Part of a small language model's weights.
Size: 16 layers, width 192, 12 heads of 32, vocabulary 4096, 9.19M parameters.
Architecture: biases, tied embeddings.
Each number is 200 + 30 x the weight over its row's rms, rounded and kept within 0 to 999. Layers, rows and columns count from 0. The size before them is the row's rms in percent of the matrix's.

# v: layer 12 attention value, 384x192, rms 0.0655, rows 282-287, columns 0-95
# o: layer 12 attention output (transposed), 384x192, rms 0.214, rows 282-287, columns 0-95
# q: layer 12 attention query, 384x192, rms 0.063, rows 288-317, columns 0-95
# k: layer 12 attention key, 384x192, rms 0.0636, rows 288-317, columns 0-95
v282,088,254,235,205,251,210,232,168,219,192,192,205,206,171,246,136,162,218,148,182,225,218,155,196,229,213,188,227,193,191,165,196,192,213,198,184,202,235,250,218,184,169,173,219,231,192,231,200,196,239,191,173,181,219,203,284,224,205,211,198,224,215,245,196,216,194,172,134,185,185,214,180,217,172,147,217,185,173,223,188,208,232,210,205,174,231,145,184,198,234,172,173,224,226,136,144,221
o282,090,161,181,180,162,240,195,224,155,148,210,224,187,199,151,248,208,196,230,150,187,221,184,207,224,275,179,256,214,249,214,227,240,191,193,193,236,198,213,244,192,205,252,173,133,247,194,196,182,223,272,207,218,215,210,182,177,199,203,171,207,189,220,173,190,200,201,207,142,207,202,189,188,203,184,257,233,219,192,208,187,215,195,165,208,178,216,145,162,186,166,209,152,166,215,219,204
v283,097,184,233,196,196,223,222,178,165,195,192,226,176,174,202,192,219,209,202,263,189,238,229,217,187,200,215,178,160,246,189,206,180,195,173,175,204,205,141,227,171,268,203,177,157,211,254,231,227,224,201,238,115,190,191,219,199,196,214,151,170,160,197,236,173,216,180,202,238,194,201,151,189,189,211,173,183,190,204,241,160,163,195,212,186,164,194,216,152,174,156,220,206,246,186,170,137
o283,096,220,222,228,205,201,188,131,173,279,194,192,178,213,209,225,245,207,204,178,184,170,221,193,228,189,216,158,211,218,206,201,186,163,146,197,201,166,219,232,180,219,186,242,189,145,218,159,187,243,213,175,261,226,219,178,212,238,199,223,264,235,146,198,221,227,140,218,231,160,188,200,171,183,229,227,172,210,252,168,222,254,182,207,135,164,177,203,178,244,178,164,192,207,190,242,213
v284,090,234,203,192,195,189,210,171,183,245,213,153,181,194,181,190,216,197,173,151,242,175,142,186,197,242,246,192,190,214,182,218,158,181,216,188,166,198,246,209,196,178,166,212,180,227,198,211,202,242,263,222,192,197,205,131,225,201,182,190,199,242,313,188,248,228,212,257,116,178,213,204,206,128,257,226,196,227,169,170,143,211,190,192,204,188,170,151,222,188,186,195,183,205,184,183,278
o284,088,136,212,244,187,174,133,187,180,219,152,218,255,241,142,174,178,212,180,223,240,161,239,230,209,173,169,165,178,222,234,187,257,240,245,181,260,213,177,171,229,175,199,211,195,196,207,190,214,177,237,215,218,163,222,209,175,244,240,187,183,131,166,231,111,236,179,209,205,192,157,203,195,220,174,240,227,211,209,226,168,168,230,171,140,206,208,204,274,178,179,200,202,199,247,183,179
v285,087,208,181,218,177,175,191,236,173,196,245,207,160,201,207,258,214,203,209,218,156,176,162,172,191,225,193,260,212,184,223,107,178,222,184,170,225,240,225,205,253,198,200,251,185,222,227,178,207,211,177,214,141,210,214,197,235,229,241,250,198,214,176,197,230,214,219,200,199,223,223,211,140,181,153,187,191,140,175,189,185,143,168,219,178,244,219,184,214,273,132,217,164,183,197,179,178
o285,087,203,139,204,216,216,206,214,204,169,173,201,181,221,198,211,229,172,155,218,214,274,232,182,194,201,188,207,167,242,183,214,142,178,200,205,178,143,166,181,196,217,231,188,204,217,189,152,150,162,160,155,163,215,193,186,205,181,195,207,173,204,235,221,136,197,204,203,228,205,210,181,272,165,181,235,224,220,190,206,167,224,261,133,265,161,181,211,217,268,223,140,211,216,171,202,220
v286,083,183,228,210,180,200,181,143,230,188,162,224,153,197,196,138,202,181,242,248,200,210,163,201,194,213,207,223,169,214,190,234,189,204,267,181,187,200,210,249,177,221,174,228,185,244,277,223,177,234,207,184,170,181,174,240,223,184,218,217,166,205,179,181,194,199,231,167,206,200,211,227,158,195,172,196,174,213,197,168,236,251,268,169,147,208,201,197,120,196,170,159,184,200,201,171,137
o286,087,191,203,197,227,237,150,192,166,195,232,227,201,178,170,225,166,171,247,173,184,176,190,258,220,201,205,219,200,220,231,211,247,219,193,157,213,154,202,225,154,194,195,196,200,207,200,179,150,191,202,199,252,235,256,142,205,185,202,212,208,173,210,220,191,157,170,242,161,240,147,163,215,178,213,179,191,174,240,197,244,170,198,180,183,224,228,181,225,228,222,173,218,221,187,198,237
v287,082,189,175,196,154,187,228,204,201,253,135,243,211,176,191,277,164,214,187,160,209,211,174,199,247,153,209,243,195,212,149,223,185,153,233,210,190,253,249,247,240,233,218,213,205,207,220,140,190,171,195,124,213,179,211,171,192,129,206,201,223,212,209,201,215,164,231,199,179,135,112,187,163,153,252,225,188,256,198,177,197,206,257,189,270,211,230,224,237,205,201,190,228,231,232,185,207
o287,084,149,268,214,209,208,212,210,193,225,211,219,208,245,204,216,218,204,157,222,127,126,218,210,214,209,228,157,156,193,168,206,228,184,218,211,195,212,152,134,129,170,202,130,273,253,185,228,228,153,174,191,151,153,193,159,239,262,261,190,184,217,218,189,177,208,169,237,199,249,255,179,148,198,211,153,141,179,221,197,189,195,209,195,184,171,163,215,231,192,216,192,216,176,206,198,243
q288,082,173,147,216,185,173,225,233,182,188,226,214,223,218,213,175,208,187,198,236,258,208,191,157,171,130,214,226,175,214,183,172,176,177,250,228,172,204,170,196,206,214,203,139,158,214,188,180,183,290,203,174,195,175,196,222,222,225,238,193,224,228,180,277,171,175,198,168,167,203,196,182,229,210,207,211,214,228,180,223,209,170,212,259,216,175,244,214,179,176,253,203,246,234,192,178,184
k288,080,172,213,218,113,280,238,210,174,199,208,261,206,178,234,206,188,185,220,252,232,193,143,138,206,224,203,199,166,212,154,213,217,214,212,206,209,201,172,225,225,218,250,216,213,209,189,181,154,221,170,195,215,167,213,227,201,203,228,211,185,192,200,240,182,186,215,203,202,138,212,199,276,180,237,202,240,188,182,209,218,172,185,205,170,223,228,224,191,241,172,227,247,271,233,149,156
q289,073,204,175,152,225,214,231,166,163,136,257,193,197,234,184,164,174,258,172,175,242,207,222,224,216,173,181,234,221,171,189,140,177,200,198,233,268,190,197,180,197,194,251,194,167,212,222,170,247,211,151,246,205,185,228,176,257,189,176,275,224,227,154,171,191,207,189,185,225,213,208,238,193,196,220,242,234,217,231,202,178,230,205,192,235,176,266,220,266,225,180,204,168,208,238,156,204
k289,075,175,131,198,220,168,177,194,174,206,232,203,193,211,192,201,193,229,238,127,235,185,182,180,201,181,201,200,126,241,200,206,177,228,170,201,208,166,185,194,253,250,202,232,172,197,182,194,161,233,174,211,216,215,200,198,189,123,160,214,182,174,192,199,191,181,211,195,212,144,263,248,228,149,228,257,208,186,233,215,194,168,208,195,222,244,212,168,251,253,165,157,155,187,255,205,246
q290,088,206,180,189,215,199,243,191,170,203,191,225,239,190,150,205,163,149,204,211,231,220,174,149,236,140,185,242,266,189,165,171,211,154,183,219,186,273,156,200,219,225,221,233,205,218,199,170,177,187,211,181,185,165,209,200,156,209,187,183,207,184,189,196,177,206,172,146,181,183,217,212,167,208,189,226,185,188,140,240,201,224,158,195,193,226,202,228,226,215,196,182,215,239,134,206,229
k290,088,161,191,184,230,210,241,187,215,223,208,212,173,204,178,184,160,186,177,201,277,201,178,138,244,195,182,252,243,226,135,204,222,198,215,219,170,244,193,175,229,186,200,238,213,222,154,185,182,185,217,187,181,134,232,199,165,188,200,229,251,184,177,217,143,112,197,213,154,166,229,202,193,217,184,220,181,213,184,199,165,179,178,193,208,237,266,189,245,122,147,207,190,235,227,216,198
q291,082,210,171,156,179,197,207,247,179,101,165,196,194,192,215,161,227,182,207,167,259,294,231,168,200,163,203,227,243,184,167,182,216,251,188,234,211,179,187,189,211,165,197,182,178,154,172,201,199,222,239,209,212,199,209,206,227,181,208,188,180,195,182,212,222,178,186,150,190,187,246,204,162,224,204,212,210,154,201,239,175,180,234,221,230,194,227,217,222,207,154,216,245,193,186,157,206
k291,085,273,202,214,218,286,163,197,218,191,179,175,205,211,216,198,178,177,219,188,266,239,185,213,217,205,161,219,200,189,210,218,211,182,199,220,226,175,199,147,136,238,192,214,257,219,163,167,210,193,217,178,208,176,170,203,155,165,186,206,208,144,189,214,174,230,252,187,185,208,186,232,173,178,216,191,203,187,252,227,193,161,214,207,153,189,234,214,177,238,244,204,255,161,208,216,193
q292,097,197,254,179,168,202,180,182,245,185,197,181,182,133,190,226,198,206,196,246,199,198,231,106,195,171,165,183,188,222,213,215,151,193,238,241,187,226,155,211,198,206,274,186,163,225,236,212,187,249,172,142,223,208,199,239,202,202,211,206,205,223,191,184,221,186,233,199,181,198,185,204,248,200,194,177,169,208,197,237,188,193,204,190,245,183,177,177,224,147,236,170,230,164,160,153,138
k292,098,243,247,149,165,255,219,187,256,194,205,135,201,197,214,264,222,244,179,230,186,166,185,176,172,205,197,157,197,193,223,237,222,202,217,183,204,226,147,229,239,204,205,191,154,206,152,203,190,225,206,221,216,211,227,189,167,174,224,161,204,188,145,173,180,210,181,188,236,174,197,209,242,192,221,169,192,220,227,205,201,217,205,203,171,119,170,186,193,187,207,232,258,221,167,153,205
q293,094,285,266,214,240,205,264,170,173,154,170,228,215,184,177,189,154,217,185,215,174,194,153,208,210,161,193,173,190,213,164,203,210,195,208,168,187,274,226,254,194,192,221,192,175,160,230,196,194,176,240,242,191,172,222,184,209,212,223,243,192,210,205,208,170,247,169,203,227,136,157,189,215,184,209,175,183,140,230,173,193,143,223,162,216,266,213,242,234,181,244,151,203,201,233,200,191
k293,094,162,207,186,207,209,228,164,167,171,212,173,166,197,147,182,220,243,213,207,192,210,166,197,188,160,193,208,238,181,164,135,177,220,236,205,197,264,211,224,215,207,235,222,148,187,146,255,199,165,199,197,208,236,195,130,230,195,233,230,129,266,225,195,201,189,198,197,261,183,263,180,214,151,205,209,201,182,190,203,172,234,195,172,235,220,200,238,203,177,155,191,221,200,170,198,178
q294,081,239,190,174,159,264,156,179,209,228,205,210,211,221,215,162,174,161,186,199,150,150,256,173,292,202,172,206,243,162,166,162,180,129,196,226,219,190,229,210,172,249,222,193,210,212,187,207,204,159,164,232,161,172,149,154,192,203,217,235,203,167,202,157,266,148,195,217,191,233,159,195,233,167,198,226,222,152,253,180,219,181,223,203,196,219,207,215,212,213,195,218,225,165,178,152,242
k294,072,188,167,221,211,229,172,205,187,177,230,211,184,222,166,179,167,229,252,168,174,173,204,164,209,218,176,138,228,192,211,192,230,146,247,212,238,172,189,172,189,200,182,191,177,203,168,222,225,158,201,228,183,151,187,157,236,216,175,284,183,219,228,182,244,212,242,190,196,230,202,196,184,200,223,231,213,207,208,162,222,212,271,184,169,206,194,256,199,124,198,218,220,148,187,159,266
q295,086,204,225,239,225,182,203,223,200,180,230,253,197,208,206,233,206,174,207,151,178,206,205,210,122,175,219,200,168,211,226,216,218,248,157,190,167,173,186,198,184,152,148,164,199,188,189,255,244,200,266,190,195,191,173,162,216,204,206,222,222,191,200,204,277,198,170,178,183,202,180,188,183,232,219,182,181,217,184,215,198,203,196,213,187,272,215,230,174,241,178,247,227,216,185,253,142
k295,092,134,234,219,164,178,200,221,195,202,206,211,170,226,212,195,213,195,191,204,137,204,225,214,134,226,232,232,154,242,164,127,193,197,183,210,184,163,212,217,158,180,176,184,221,242,230,216,126,196,221,211,166,241,163,224,177,216,225,167,247,175,180,190,222,199,200,228,187,222,175,179,187,203,167,217,184,173,227,202,182,200,247,204,200,231,204,180,190,258,192,207,220,174,245,270,211
q296,081,171,202,205,250,204,141,284,223,174,171,188,182,168,249,223,229,240,182,174,252,162,161,152,169,172,181,225,190,205,190,207,199,208,167,166,175,236,213,182,187,153,183,212,156,220,172,186,161,259,258,211,174,189,220,235,204,169,229,174,250,202,215,207,156,188,228,211,192,146,156,198,293,188,187,185,178,244,135,138,202,183,218,184,180,142,241,220,214,206,209,148,229,186,270,166,189
k296,082,190,197,184,272,231,243,245,264,195,208,219,231,163,217,184,256,181,181,203,231,190,186,152,231,215,166,206,189,179,219,192,171,196,208,204,191,225,179,268,187,254,249,202,180,211,203,205,229,251,225,179,218,192,233,214,180,203,220,181,174,178,212,155,171,264,213,200,181,113,197,203,204,197,195,139,196,145,166,171,145,186,183,227,211,174,256,210,185,178,217,154,184,197,184,173,200
q297,081,215,230,238,201,197,209,215,149,187,195,231,251,220,198,153,161,194,164,167,272,214,196,235,193,237,179,189,224,199,203,197,204,255,155,177,175,204,225,238,209,192,155,166,155,149,248,211,218,218,240,213,148,173,245,159,182,264,240,176,195,247,227,194,255,195,188,195,225,197,185,209,169,199,219,157,232,196,235,174,216,205,227,171,199,199,237,223,203,186,203,225,215,204,250,203,210
k297,078,162,210,219,153,267,211,183,165,231,183,199,212,181,146,207,175,175,150,188,223,239,230,244,185,225,175,203,129,208,149,178,171,202,202,209,163,212,264,178,200,266,188,233,194,181,199,210,186,200,200,167,181,267,138,188,170,240,199,224,194,235,204,215,195,214,253,180,208,217,244,157,214,211,202,185,240,162,210,205,233,190,221,199,177,200,204,197,159,266,189,192,211,196,220,222,222
q298,078,205,224,232,283,199,177,178,153,232,206,202,193,185,186,190,226,157,127,173,197,210,207,263,223,216,192,178,253,196,194,171,167,203,182,182,178,127,224,168,229,202,217,204,194,200,177,200,193,194,218,222,259,147,245,172,197,214,220,196,257,206,175,168,208,206,236,201,214,243,221,199,184,196,255,217,253,96,221,197,201,192,220,134,223,212,192,210,209,171,168,212,223,194,172,227,169
k298,075,197,217,167,201,178,218,167,182,205,261,237,208,183,169,162,227,169,170,160,173,244,209,178,227,183,162,163,215,206,201,157,241,194,166,159,167,144,199,211,227,196,167,226,143,213,165,221,221,179,217,184,237,239,228,167,246,244,209,150,178,199,189,174,210,171,255,206,207,264,239,210,192,219,245,180,195,180,193,186,254,179,157,171,197,189,141,239,212,229,210,140,221,210,170,224,242
q299,081,173,160,259,186,177,168,183,210,216,177,126,213,196,210,186,179,196,203,187,243,236,213,192,231,228,194,157,238,216,188,190,236,189,256,205,191,165,185,158,223,199,192,203,189,169,208,229,210,242,233,212,222,178,200,194,193,217,183,201,212,225,166,155,209,184,171,247,203,229,247,192,214,207,253,162,227,232,172,186,214,260,168,211,214,190,216,173,215,205,192,223,231,225,148,199,174
k299,079,193,182,190,155,168,219,256,180,215,223,191,231,193,178,219,179,201,167,186,190,232,170,174,215,199,186,211,178,199,191,197,229,216,160,193,174,159,207,192,214,193,190,270,220,201,195,224,184,199,244,175,171,191,147,221,202,186,173,176,213,173,139,157,237,115,202,228,171,196,214,142,189,279,197,151,250,189,193,231,278,163,109,248,189,199,218,156,217,223,208,182,210,230,202,199,215
q300,088,227,271,183,196,224,239,179,135,147,202,251,191,195,191,262,131,202,164,186,220,198,180,173,206,197,205,179,210,238,128,257,258,207,208,168,186,227,176,260,248,206,181,132,197,159,201,213,133,196,181,219,230,196,254,170,224,156,201,181,230,203,217,187,222,167,141,158,237,185,195,161,198,197,171,186,201,206,270,197,149,187,241,208,225,224,237,157,201,159,197,188,170,170,149,254,195
k300,084,220,228,167,233,186,216,202,162,199,206,150,224,194,212,231,165,191,148,211,216,179,241,206,209,217,205,196,248,205,182,195,240,219,203,123,163,220,213,245,200,208,213,142,251,163,234,222,157,191,148,236,209,194,163,196,218,173,245,199,240,188,190,190,256,169,203,183,244,243,242,181,200,162,199,202,154,197,299,181,205,204,273,201,267,155,271,225,184,213,219,204,173,139,224,238,227
q301,084,262,194,233,182,223,219,221,209,160,188,258,266,251,166,214,200,149,213,212,176,199,191,191,204,190,220,200,192,191,177,188,207,209,190,174,139,213,217,213,194,243,183,219,218,212,164,239,174,196,267,165,152,216,217,177,186,207,217,168,178,204,146,193,223,191,203,203,172,185,188,172,248,247,223,210,177,226,223,170,175,283,166,185,174,222,215,234,253,203,190,169,186,177,182,179,209
k301,082,172,215,230,224,199,209,240,214,176,216,242,183,175,191,232,173,240,206,229,162,192,220,171,218,204,222,212,238,223,188,165,179,199,230,213,204,208,213,91,173,183,177,181,179,249,202,236,191,167,193,209,143,231,149,145,114,212,218,227,164,251,245,226,280,149,202,215,167,212,220,204,196,286,210,211,190,228,203,220,217,204,193,232,173,180,206,259,164,156,229,200,223,180,163,225,197
q302,078,171,161,210,245,263,189,217,193,220,230,206,211,234,164,210,227,264,185,222,133,180,200,163,229,233,242,178,238,194,179,198,197,199,190,177,181,187,194,191,192,215,110,190,157,185,163,237,199,196,173,235,208,200,221,170,197,194,249,221,203,235,231,221,206,171,208,215,226,194,135,229,262,231,194,195,226,238,164,173,258,223,222,203,176,164,212,162,197,155,168,182,107,196,230,183,200
k302,080,220,168,180,149,232,251,250,191,180,242,215,220,236,172,201,187,198,159,268,213,185,242,213,184,252,233,178,170,265,188,189,205,180,137,168,176,166,235,191,184,198,209,258,150,201,231,220,209,165,227,256,204,265,190,214,224,226,210,210,187,198,199,224,285,211,223,218,228,204,169,210,245,209,164,222,160,229,161,208,248,218,188,206,202,192,207,230,242,227,194,197,179,164,199,169,173
q303,091,243,173,244,128,184,229,237,180,224,173,183,194,151,229,223,197,177,187,210,204,171,187,241,179,197,238,209,177,229,154,175,243,245,221,222,224,212,163,214,183,178,195,256,183,200,208,197,191,222,203,229,200,241,236,170,216,208,202,191,216,155,178,229,190,153,213,190,158,241,167,186,200,214,186,224,161,206,204,196,179,232,200,155,180,150,262,193,199,190,246,215,166,179,225,242,144
k303,086,186,221,212,205,217,237,203,177,182,219,251,233,176,204,194,173,206,248,250,233,199,166,217,216,288,276,210,210,184,194,187,191,200,207,223,216,259,202,173,170,145,253,236,200,193,236,205,225,135,225,217,200,268,204,197,212,159,149,212,209,161,236,227,154,163,170,200,184,200,202,158,245,190,177,190,225,218,238,197,192,176,167,237,233,167,234,242,162,195,209,157,231,191,243,147,143
q304,089,162,200,204,145,177,209,194,230,194,187,171,219,179,187,202,175,151,204,189,210,207,179,198,164,201,253,230,193,203,210,177,243,213,225,169,212,217,166,229,213,227,227,261,211,188,229,249,164,214,236,148,205,189,191,217,200,206,188,225,215,225,156,193,235,256,167,308,223,203,162,212,200,239,252,164,169,212,178,231,206,232,194,201,183,165,203,179,167,228,210,225,252,222,241,212,172
k304,085,189,183,251,143,190,228,230,197,169,171,188,231,185,183,206,212,187,211,221,148,212,187,186,175,184,282,230,214,191,156,221,183,197,191,160,161,204,256,245,176,177,176,199,166,204,222,228,184,191,228,215,211,234,192,217,174,159,209,241,215,220,188,193,142,191,199,246,186,176,148,170,240,249,171,194,268,229,146,237,223,215,216,227,214,210,217,212,188,207,202,239,205,254,187,238,198
q305,089,252,214,210,197,168,216,171,151,203,223,223,263,242,199,221,208,179,214,269,141,172,188,218,158,225,170,218,182,237,184,184,156,231,246,246,218,200,210,205,211,205,173,136,242,260,203,203,206,225,180,279,133,247,173,185,199,227,226,189,192,213,206,218,210,206,232,176,201,192,215,235,211,239,231,163,170,256,253,209,171,224,196,186,246,235,241,203,183,195,207,211,198,200,204,207,223
k305,084,194,190,168,192,196,213,207,243,208,221,249,131,175,187,197,209,208,191,273,163,187,184,191,217,185,192,239,174,212,172,162,175,229,221,244,235,146,159,210,182,156,211,188,255,254,199,206,191,182,209,193,172,244,146,162,218,212,209,200,174,203,238,237,223,224,216,204,220,207,227,235,196,219,242,225,184,195,275,251,187,213,208,201,219,202,230,181,163,215,108,191,217,174,197,150,205
q306,080,170,176,133,130,196,187,143,194,187,196,195,175,197,234,194,157,148,183,242,181,188,230,211,179,196,174,211,134,236,203,170,231,219,193,211,223,199,166,237,199,174,215,217,163,200,190,177,200,183,179,237,246,214,154,235,260,239,227,196,240,175,185,217,180,167,179,235,164,252,197,197,219,218,124,190,228,196,146,207,224,238,135,189,236,195,198,206,179,222,177,233,258,208,194,235,205
k306,081,196,208,219,240,169,147,168,207,260,158,203,230,176,188,172,203,150,230,232,231,239,232,246,192,175,227,189,191,233,220,221,203,167,204,174,191,232,206,196,208,146,204,131,178,176,201,181,180,157,222,212,282,155,229,235,182,200,216,262,199,182,179,169,132,166,176,239,151,243,202,171,222,173,174,174,225,215,216,215,175,239,241,231,169,199,226,188,181,224,158,198,207,185,240,206,188
q307,075,217,179,246,186,223,212,180,155,223,199,212,212,235,201,201,212,238,165,212,213,184,258,153,251,166,184,210,201,226,210,188,202,187,164,203,252,168,210,190,227,216,202,213,149,230,164,236,173,221,197,225,166,204,201,194,169,223,259,263,188,243,181,262,205,177,206,202,219,247,120,180,178,200,271,220,183,159,174,117,222,225,214,136,176,188,162,217,192,215,262,218,181,191,190,206,161
k307,076,183,170,198,214,226,214,214,175,224,194,277,208,242,173,205,156,249,215,225,259,220,195,204,203,256,194,198,230,224,231,155,204,186,145,242,206,233,154,193,205,194,190,195,133,163,161,198,234,200,217,177,191,204,227,177,222,207,215,204,205,199,196,179,223,185,232,178,225,219,233,193,222,210,196,195,185,223,201,157,190,219,203,169,189,209,170,229,225,184,184,161,234,207,164,214,272
q308,078,161,188,250,169,216,246,194,177,193,178,174,184,235,174,251,212,215,158,172,228,170,167,150,199,163,159,213,179,228,242,205,202,248,188,207,222,249,212,209,176,177,139,170,224,206,212,187,218,132,226,157,195,200,163,228,192,193,174,167,175,212,137,211,210,205,129,174,228,198,218,171,227,221,239,195,185,172,193,264,238,168,212,281,224,197,196,173,196,194,191,182,222,214,184,196,258
k308,081,210,179,277,148,196,184,201,208,230,205,169,216,188,160,236,251,224,209,208,204,238,237,238,128,168,191,221,201,190,191,224,207,211,204,207,188,220,180,193,205,207,186,187,190,209,206,159,157,228,181,168,126,162,168,265,203,200,210,179,257,176,114,208,168,214,152,224,195,193,192,135,246,195,159,199,137,168,176,218,184,186,223,220,171,209,237,171,247,247,203,205,258,218,188,250,171
q309,076,176,196,182,222,212,189,188,209,200,201,204,214,179,175,205,209,185,99,236,178,223,142,197,201,127,186,180,232,196,219,181,193,228,223,183,180,212,219,179,225,196,169,156,208,225,182,166,156,188,129,199,233,220,232,176,144,213,205,184,206,276,176,222,176,197,293,164,189,170,215,239,206,187,217,169,218,225,193,143,184,139,224,182,221,177,220,209,180,179,215,258,182,173,200,214,194
k309,079,280,177,208,218,220,224,164,223,224,172,207,222,193,186,165,218,184,174,174,240,193,155,171,227,219,153,187,224,234,236,154,179,231,185,164,189,256,193,235,208,237,235,183,274,231,172,137,234,215,196,146,200,170,186,148,179,197,205,157,226,304,208,177,229,201,163,172,188,215,223,224,189,188,206,186,223,194,194,150,228,175,175,159,195,141,188,253,202,187,219,220,147,203,190,197,172
q310,092,172,149,185,207,192,211,181,182,147,215,185,119,225,169,187,223,220,135,220,230,248,214,194,269,176,150,173,232,186,161,178,227,184,187,209,197,230,198,161,226,197,214,214,241,209,204,192,223,169,162,216,212,196,242,177,226,178,187,193,185,243,226,204,141,191,222,237,242,193,194,226,228,242,203,184,182,171,200,179,206,206,205,238,218,214,145,237,253,202,224,224,175,182,178,150,195
k310,086,206,176,165,268,231,239,245,207,169,196,232,150,175,204,195,200,201,146,233,246,224,182,183,260,182,184,136,226,200,188,215,247,220,151,207,218,176,208,190,211,165,240,235,156,227,159,178,203,202,191,209,194,167,208,231,184,181,226,176,157,230,149,194,147,166,237,195,195,221,207,184,203,213,155,210,223,194,157,199,200,176,170,220,206,197,220,253,257,229,239,195,139,164,219,206,206
q311,084,262,165,187,180,199,207,181,222,201,198,205,157,185,220,182,194,265,185,202,165,190,243,213,204,218,228,173,228,239,264,205,193,206,205,263,179,119,191,188,172,201,173,182,228,201,247,217,207,164,217,233,222,198,181,143,171,211,234,228,210,205,197,160,240,237,234,197,212,200,197,226,152,176,165,171,186,190,239,187,187,257,139,203,221,233,203,230,207,217,187,224,227,206,164,203,214
k311,083,201,156,214,184,165,200,190,203,240,205,177,136,215,260,202,185,233,193,162,200,245,205,239,203,195,261,201,205,245,216,230,193,197,179,225,142,182,151,182,176,188,146,286,214,202,186,280,168,234,256,217,204,206,214,176,215,190,214,169,205,185,169,168,190,131,205,193,217,182,188,260,143,202,153,174,211,204,244,171,238,214,174,232,202,219,174,197,253,197,170,195,217,192,154,217,242
q312,094,164,180,196,166,196,207,164,179,199,205,197,204,213,186,150,234,213,229,194,202,199,218,242,206,146,142,208,202,183,242,205,172,205,222,207,195,174,225,198,197,189,191,173,154,253,175,195,207,289,213,218,164,241,150,248,218,197,225,196,197,186,188,215,145,252,261,240,146,246,171,265,186,156,241,210,227,206,186,140,186,211,180,190,130,174,165,247,190,248,200,177,207,183,239,212,198
k312,089,183,227,247,228,188,260,154,223,223,219,247,201,178,134,231,171,154,208,198,221,178,198,225,257,201,162,135,209,236,185,147,193,217,165,243,233,184,169,206,212,220,218,178,196,186,234,181,178,228,177,161,224,152,213,204,200,190,181,202,172,241,197,196,189,216,207,199,158,177,195,225,179,154,172,239,249,182,196,218,195,176,147,212,166,233,144,178,164,208,207,209,187,213,205,212,227
q313,078,203,198,219,168,205,177,161,205,164,196,218,161,180,179,227,257,247,162,191,162,209,182,226,224,136,239,134,254,215,211,161,173,231,209,185,217,165,291,224,193,125,184,196,199,228,209,222,226,162,175,206,198,209,189,221,183,229,234,237,183,254,182,257,187,239,257,220,182,207,177,259,146,203,165,260,238,218,203,157,198,246,209,208,213,189,162,226,204,180,186,238,201,210,206,131,228
k313,085,252,187,228,156,174,190,177,241,210,203,175,233,196,222,252,240,180,186,229,209,220,178,237,244,219,206,123,259,180,214,155,136,221,175,178,233,224,199,195,202,223,143,184,221,221,192,180,205,218,143,182,215,206,221,219,220,195,220,184,205,242,178,203,277,247,168,203,198,228,221,251,163,226,171,223,211,197,158,203,214,234,150,165,156,175,177,218,191,174,206,217,184,229,188,178,187
q314,108,182,242,255,206,192,160,153,209,181,196,233,168,213,170,185,227,194,140,188,186,182,217,197,181,183,178,169,255,202,222,239,193,223,233,209,159,171,204,159,209,172,174,154,245,224,198,226,259,222,186,188,213,196,167,150,204,204,226,234,163,228,210,178,187,221,224,271,132,197,210,213,171,213,223,207,214,204,219,176,267,214,251,221,229,260,174,208,154,176,213,226,264,159,208,205,214
k314,114,226,193,219,173,193,185,190,201,184,219,219,182,204,217,173,223,184,141,210,148,153,202,206,196,160,126,173,218,274,217,140,204,239,170,235,197,175,180,254,203,190,196,198,260,276,235,194,190,205,207,139,166,204,130,191,219,214,230,163,201,269,168,153,255,224,244,174,183,261,160,219,171,200,186,194,217,179,182,212,194,248,171,195,172,239,190,161,139,233,209,207,209,149,201,256,224
q315,085,184,182,173,217,182,222,181,160,186,230,181,184,230,167,185,258,245,213,179,238,234,210,229,215,233,180,223,208,151,177,135,176,204,201,227,267,215,181,191,255,261,194,215,254,180,196,205,254,207,247,190,195,174,208,219,181,190,201,183,184,208,214,255,163,235,154,225,178,213,232,190,141,224,190,252,183,220,187,221,170,205,158,211,183,177,207,217,206,220,212,185,120,222,193,234,208
k315,084,222,209,188,219,166,212,199,208,221,215,226,194,227,245,178,191,232,175,174,224,249,205,261,218,190,196,207,168,201,184,222,178,208,211,236,237,215,147,143,286,262,229,189,220,201,195,142,231,187,240,226,191,209,210,201,209,171,189,221,228,181,243,242,159,233,185,176,157,212,209,246,157,197,191,238,166,206,189,227,204,172,164,174,202,240,206,186,219,221,204,172,160,193,235,228,216
q316,091,191,217,228,261,192,178,183,222,230,209,190,189,174,197,182,247,180,138,177,223,215,204,253,197,208,192,183,261,196,216,180,172,173,184,220,240,185,218,230,112,194,195,199,181,171,260,179,208,207,192,219,207,188,203,213,201,208,149,188,238,134,188,139,200,148,226,169,200,193,249,213,178,226,195,241,193,181,156,248,259,164,184,182,200,254,185,195,230,222,147,205,246,201,206,186,193
k316,078,171,218,192,190,192,164,174,181,220,185,196,209,129,170,190,253,159,239,118,171,189,208,191,201,181,133,224,157,200,253,194,177,194,154,204,263,182,253,238,168,181,144,282,247,210,225,162,168,230,185,148,228,198,216,223,278,198,215,221,208,157,191,166,207,235,189,207,195,224,194,198,171,206,225,232,185,177,175,213,242,145,173,153,213,232,195,142,181,231,153,209,200,203,237,186,194
q317,078,213,191,199,135,171,196,228,228,177,207,191,241,197,224,236,205,233,218,236,174,207,238,175,205,144,204,193,215,217,235,160,121,230,185,235,211,226,201,200,219,178,219,187,228,228,182,228,218,211,150,178,209,177,178,198,209,182,228,200,245,186,151,193,200,176,206,169,204,260,240,213,184,214,218,231,216,231,228,221,172,220,195,248,253,159,178,170,238,185,205,157,164,161,210,178,177
k317,078,214,234,228,208,218,192,271,194,178,210,232,252,167,223,235,169,184,197,208,196,226,214,205,167,207,221,161,259,224,230,215,191,159,167,183,181,158,187,154,262,172,155,146,187,241,203,231,154,212,186,260,170,250,209,222,183,157,176,192,260,187,176,225,210,234,166,200,182,261,171,172,211,143,211,267,182,203,188,243,235,194,219,234,240,145,132,207,203,228,183,194,207,211,218,169,197